Weights of a small transformer language model: 8 layers, 3 heads of 128.
Each number is 128 + 24 x the weight over its row's rms, rounded and kept within 0 to 255. Layers, rows and columns count from 0. Numbers have three digits each. The size before them is the row's rms in percent of the matrix's.

# v: layer 5 attention value, 384x384, rms 0.195, rows 370-383, columns 0-191
# o: layer 5 attention output (transposed), 384x384, rms 0.171, rows 370-383, columns 0-191
# gate: layer 5 MLP gate, 512x384, rms 0.166, rows 0-1, columns 0-191
# up: layer 5 MLP up, 512x384, rms 0.181, rows 0-1, columns 0-191
# down: layer 5 MLP down (transposed), 512x384, rms 0.17, rows 0, columns 0-191
v370 091:133104126118134081126116140113119146120130098144119145152143150153105089113078162155150107140131132143128124094120130148174113138114111103112142155091160146114136152143132061146153111106161144153142094132111108129110126093129154101144132141126115158141131104113128122098105106126126140089088142130118127121138148098163148137127113144119116119138135139147183097071153124089112144118127134130131124097123151123164139120136167118055095176161111085106105108111110145177162120094113135151163132161138115139124130120099151163089137111134111130122155177132098161075140167107179127143
o370 090:131153115134117169143178125140090103128089123096144144153130151128138099158075126104141119157115122148123094154131147197123118126168109124146117112123093115133079132118110151141140112127156153115123161161107132126160114112139154084105113130083096096140091156081144125150136124127133125173110074104134112051124121052078166133127094125196126131123166130124142128128137091124121155149085097099095114105109137136118126139146138165117126139147110108163115108113103173115124103149093104143120162145100148103127086132142124152170084140109092135131135138123154089118154101133126083082
v371 091:113164091094153167124103144127154132092129140138127139115102146120133111131124109152132118103169136109123126143110144117147165125148097133170140173123120061110136122104170117175099090129172144126150143101155142091122142142115136089137145129123154139110116118112094105099103132121097171132082118104146140104143123107105124159100128118135112151120106123126144127130132124135119147115160112089092175093145113132097157114163150125117111133098153144121114139116128121142143145109120129118095117133113137150132142166146093152145141141095152114131125135143116150114103108116110157060
o371 092:073086129138125110172160115129123114135122108146087134139176170112134138099130145087132114138149139174145128100114144120122115147151143114108174126127113158106155106132088179105113138078118183154142106134120143059118124140107138124104112124139119103118178150099133085181130167145118120119151159147091134064110089174137142120134096131128122159126113127123120137101147115085123107126133103128141122138127161129098137117114096175131115102135119124162097131130133095132111118126135150152171129133148146127102102109091147133176101077149143120144127075127146142116106139114117111161
v372 094:131149121099114150139105127142117137126126127100101136128106113145102140165147104155124134179081137093141147120149107114138129140196136127158156174157139135124113092116117125158105131161115154156105132109177156144118138129144139143176083130084101137066138128116151080131157171080120111132084098153131084062147171087122145111120126074162109140159145086146073131147099104133130112120124133158143148084168126129146124126135100149133118110151107102132097151094128131080180175105137139143087132147094159121110114115096150095141148126133206148170087101099138120109111122154125134123
o372 089:105106145122108124147108121090115136168140116144178128175108106114136168101090072126108207128120117131131174141130145143140112138117166124111166088077130119113161117135137136126149164123147112102089163087166112126133079124143141126098130150151116121140159148110117151124111140138100118145155108097072167090107117128144111149175105130093125100087156130145160116150140160123114166102094122131107148159129123137106149151101141129118135113098145119139146127152137129122077088104188144095158120137185125106130092113124106128115149108104086142147143152129161110110140115116169142118
v373 096:126151136129137119136157159106141121120116165117139166092120133141078142118142118147115118146134150150092177127124127148130121156149128124137157098143110120111105139125151105175131106150136132147150080135111161149129086152140122130108120130176151171082100139157101149128143110157122143105138150123186105093129161142158102161110140153097099169131087135160118162092114086121167154127114104152154145109112116102118154189146106128156121100143141137131114146141138141147118124132145166146133091106124104159129131136136105112105150146128123080141126080095145139124114145110139127133
o373 094:093128141099108147112102148105146099115143128128133113125126159144090096088117089111127108157136101140123104111098148118151126141153170151149112136123154161139168119147130110118130147134122128112100104116162183107149139118064151125083108140137108093132169115083125083131122117101165108134139146118132166209166095147125094143135168165140114150095111112099115116112093136139123119078132163161124120114129129143098163141089162138145148174139152127111150093126147150102144159151123170154112127100120140072085122171131167108139105117123165086123158136109132146128117132088158141095
v374 090:152114120139121127111129144144159162142153103111128166148138145127145138108136149122155100146149162121109115113128130111133123136108173134146160104097127096103152145111118136150172151115150136110123186142139140118114093128164182106089144130152107139104168155126161117111129134172082125121144126169135104097131135132173137141134145128162115113133121109112095170098119141118092173138135126108133144109116134120145180101144138117178086151128138155107149132085148141125172150146130189153153163159118113133112146140114153106103126118101123123098126127104145140129133096112104141134
o374 089:148178157132141145141107130138107081112126119137133108106102159121136189135131156127097137120171152126109108157122122178114121118119136165094142123143126105140157140146137114105093125142128115124143128170128190155130147123115095142167142140173151119113152126142094094143150115172087096122158119154124164166145110140127142166094124123104099132100125114128118092169140132119139119157122105094130142137105128166087123118123114151105129149127090140146183142134088126105103165119110101121139140152122114110164145121146135134123113078148152148125127123135177165114114122160096145142
v375 092:127171098162081138091141143133157117146159086119153102133123136103141114177125109158135154156100100135158138154105087088097146137114081112122083127117144118151121112123130093092159117142089131091124138140134145174131141130093102183175095159145106128114149146136142127129141165128144120141110172128135152128135168123130149079096144145146118148185115104170175147129131133137119146192155142105109134125110124104138130153135138125113134147173137129122126163206149128172108117158144174139103132095107116109136151125139141208166150152113087109155143109107126093109112134108146108115
o375 090:122139135080101119107152157167116137127147129113079123145115159134112109131106125112116126099090154138101141121166118113139134147122109088113131121130121122158105135132153149085151122156120103133105151187102095118129119069164116101155173153115109151134120118077125147115101127159139109122098171138125157128153130111116128141137135108163142135104132122154152150159151138158120063133147143096110170120127140126103105090170126126155119134130126104115157141157102143127136162106145104120133149086128130199114142095128162152135149157117127156181109092134149131135076138138132129141
v376 093:106157136136139131084125117113125183124135145151129139095116156160160125157143128158097130122126149136121130136188141106147089118129093133135097129153134110160134121124142095119155095091152156112103126175100100156121153157123134115124154141122109145126151100107126129091107155106157093125119152127123153122126096146132138137139117146107169141128128080133101114165162115145124125132111139129096105081143103110128146119138163136105114163150139086157085122102113169134143124183096113092163137127138132100096146110173153121121104132101113086171105116135115126110126100100118097130
o376 090:133108145117152136141136169105166155121116158130104130152114115127142126085124116156138091124105133141127120152142165161128105142114133146107142155105120131144128113084103117118131125131092123151096149114097169118106151101129133133174128117089114173123173126100104144139138122124141152121113130104109113005094127136162100125121073133133148126152127167121129135142114089106110126123111113165120116116149135137117077128114146179124134110125134099135123133124148121126136096148130118069130095136145145108099122114113162121117150128142086125163136112118122131117098148135106120164
v377 089:149140109123131112147132100093161133080122131112126116139120135180130107110122116075144135126209088143090124149149138121101129176161107123135134138165121118087147087163118135081101141133126122154091106150135077152130132138101134120123143101150148160157135119113107105111140133133133150074117142135179148154142133120112123128133127109125129106107166147120161119125124150132115130121129163138130120125143153136174133138135143138124100103146169109127130128144141141143098137107136111107156097117098144072112164166117094141125130117138141108143079107129131077103109156139086120147
o377 088:105117095122112123111098174097126106139102156136155105100126121109112114134140115130162166121083107142106076122137126114132143114114137151140121106097136142131123152060137137110160125132144144147149104062132080131136164108124128159159105103148106087134127130150095133131134111134098158104141149145185116108120112127152125181151158112116137104148084122152153156137154114115139090144137103095130128146133161127110143122103112165122119120108099120125144100137116137124157060133144127152117101096128106096142090189171157158147138114112166114130134118149140160144075119156153112124
v378 093:179097125154133189107111122172106155134158172165114167151157161104113122127152138127121095093074139086103129149133158089147110097102114122098115125101127139119152148122146141131149139146146124148121150154137095082114113143171151099086118142132124110169139116144147106134160199101116118096146134147136117103100106133102147131086112116112113144135105125156100101148110133166135083121120126110062119168134154120158157131147147072083150111118158110116127141150167123101152115148090148162123144150110148121150064108098129113142121161115167120137146120164124122117097105150096143116
o378 093:117143162145141138140154163103120148127151069140137118151133127079160149150113129118118134127133097143112113162151160107118142113123113149123191119101098114077126138131116108126152148135122140125122156121128125121183130112090148142140136122168123115150154106135105113125103145133105158120110132130110146036123184132145134133134167143149150130162148059124066163141118161169097144154135117128084095115120129178101106136122142130079189147118122137122117115153139117163124150152162095109076138119116136137130119099125103141127172083141156147126124108105115155122093154152151123144
v379 091:157175130139115147147117168128101112132138122166146120140138143105135073128110124139141103153140106121124127151127125134131092093164126125092107120141168137159160109104118128078175089128115112125123155093139138129115147127114111078087130124109114122126145100077127075089167098115120091135176172149120135159135131080156119160160115142079129105165124150146172112127128096099134094114108111101156118124134135138132101117155157129100140090112122095131120163124100136105132136150164113124144131119084119091133095168124085109126093084116153103152119082126115118080136115149123107157
o379 089:142148122109156164102108137128110149105111121116105122128105129086100143144077074188116122129162173104109135108161099108102129076120153118126106102151142125129124100109069137129127139121119159150114117138140076119141182122168119153139158164117102140134137147093100131092116076163145169192154126140097131085140132139169148124131104130176137107169136095126138118114133168145124151128161085121134148159163120108110127129107092109110143078109121078107140092096144137137140071170123166167111115111126132148086152131118132143112129134128079138111097151098125131126110134130105121096
v380 095:108135138157115131133129153175153140169148147170113084137115151126121157072087122136101068104188107143121100139143114157168080134108172103156169100112145148157096129132150129102133102152132122125139106127135125099142140141135133138125095111120107151118127132125117097173148135157169093160100133141140064160111090153116143102134107132112138120132138136152110127137130166086117087158156113146123127141146123132122111118116126106092116103113143121100173098079141135135141157158096133131124111123096138108121109090171131123121135145145161110141152121142122118134167111163146107131
o380 089:113097112104105105124141133187143138101111088149133091143097150144120107150124131134124133147118124170099109124136139136105130118129113093118167129146121103131165138114127121163088116139135116123099143123126148108144147114129093118131145107148145141112102114082108109119107116087094140094095116110128109101103155190108143161087129095123125138130162116160138114159125165158143149130105139116131124101170160132124134158137105122123114087169153111142124146093163126104135102138121125175200115173120126112163116115090140137138110156151076143113128138112152115184153170106171133094
v381 095:157138076104145144117110136126144159087156107126170131060141102119114143122123135108124128125082117109153131096121142116101118140133104147145124128141097112063103123108120084102128107126102102175146150126125140170111124145138169101157135116108106096064142133147128136168135083175162123097160156150125144114125098148073112126126160133089120117140173162135140108164127115142094120116120100119122108136112152110092149123127093141141123108098100125123189106133105132180122118126158102117154108112133137148125128167111177153101108151112095123124155086167075148123166152111151160133
o381 094:085100111132130121093108060116113115113189145082120140100123189133116110110138163136103107128123161135120126086120082150131133107147116162113113119133099182115089134136081087131137074102098126148133068148186160185113076145141121135131167117136126133124117136151117164129140078121116175129137108126132150126118100126191126144103150144133114113124095158087118147118116123139173133120083102132111134147116091146116129100144083165146118118113110158118161074145129105125118106105128122194118119132107133102132121112118110108135112156133140128101114139105116074160172114139114167124
v382 096:118171131162108103177125149100156139128059158117148136132107114096129140149124108129147112158144142071100127139144138136165108096107120107097126106162104142125090115122146102136123107122116134182118108143166188130152107104126131131151138151139118129165153162086140123119138119134093152115144108145117137144081098124143123147119160148112093146131095140106093120112132116120066104118134146103099111110101177126110116121110120127149160159156150116111105115114103125084105126131171122153130153131107113137155111161085117135112140151106146127099143080141129109139135099169094172118
o382 093:104089140105153064134081147116092150134160095108147152161133105154112136135097096120136139144157120106195103118143099147117097103150143133070127128126160131153088144149098104077131135148136104111132118117134138140132114155153139097140144130156138095171167173148101106139122073124139139156159142137090152156135139113162148143142168110134140118142111103120115099095130145114162158133131125151119111120102145138126136189134108148171133149097130113137090152134077155128121158112147163118168119114163120149130106141116149110097099137135130080105093135122101136113120158167140126149
v383 091:143107166155115126135144108115148106135152149141129118099116144136114131118105141144129108148115112114059106152117110135100166108144098075122103118079070128177106140084109091102141115148089097132120097130147143117136119118116129108142174135158121136113106152081128118119078122127105120117134109130101136166089124137125112099131143096134103134145131143143142086133136127102114106128127114111128169126126171143138092109071104159109146172130087142145162123145150128152151115140176135110108138113165155108163186100139139117124103082115150111156152153129134091139117133154127130146
o383 091:121119087095145148130138142130135105140107148039148146165125117137139133117090109107147130153170156132109116182152073130105156127126174130098112147115138166151134125130139143147098119139141173134133113102145106139085118151165138114134137117124146128108061166131112141111169092161157105101156113135130124142119129148134123120170146157153142133126114137156122114115127147128123139114113152154127126094132132122144121161129146106124115108109137131152180140132126135203101108132136127132114127128117107135110155120170136117154081123110089158126150126104087168077150168127126165124
gate0 098:110142105077140136129138144127118122122129079126132127136144123156155109149159114143127157087106148108146101121139149134126129123145130117102109098136071100134100131165121112130124126124102087142135130078126113111143140076072123137125135148147090118162107149106080078167111169111142130144156110143135170130053156132128122132131104113115137140124117104132144149132103140159151105141122120107135107075132102120150142126149118118116115153139141135128119089121138116156108099128111138066141117147084109151143090162136114117112143147112129083108167159149127135152110140155105152099
up0 100:147164177117092134140133135104116127138099118163118139176128115122143111109143150116094149122112095075130125111115126130169113169142150068112115079157085119103148126133114164167122130106118095109130128148127137101146112099098154122141118133093158140180165179145112145130136121139122081129118146130174092114117145114174143140158089130142141146122128156169093086125108127156135131093101127136112122079132124119159108123156098103084140126066109114126163160135143119151152123116117081130103143132121095139106055140123164104135118090119141135135098094149131092139103132161186144134
down0 100:109135153171144135097116092149175078081108118105131150159136127113077154146142110147079162114120151112136104127123175154112120113100113132141121135130159163152116139125136143126127135165157128112094109142130076134136124110118107139088141119168171141127130090149158128090115145139089114140130119158077134092099151141089137080124127138148140136171087154139120171108135155123164131130132137152130120154104137112113186138128104123125112117111129139120110186137136165170141111154134134126117139118144106141128109129108110089170110158090128132124164099136104124121164130157153125108
gate1 108:134164137173105144125114139114161085190120143160145137123152095192130069110128097125142090143115116130122127129154120110145145118131114169122098082141146156113093113133134141131164156126111069136074141116091141123124079094108121135140141122131116173127138116152133135164094137132147121105106109142131144129124123135120162102088117169125124091129107160131130123122124134146127145111159110107117162111147107102139163156110140120132125127115155139148173129157111109141155149124095102078092128179128154133139121164126072162124146162156123165125104127112122124154115072103118127096
up1 103:111136102112163148131138106131113157100153138120168131133102125091161175107165149174155149124074099130098124135132143124120125091128152112141081128084111148162111137114123158160169154110162099137157124141122142133120070139111186100117110115075145102152143159125167163189080097141131123149102090117166125127127167137140151128165146111140129167135149107151133138149149161117151115141106141121142117139193080113089078146128083119121111119114127141169143089142094109153101114122134129128126127135147155167097105119146089097103138094133141092112116102099147138109149090095115142148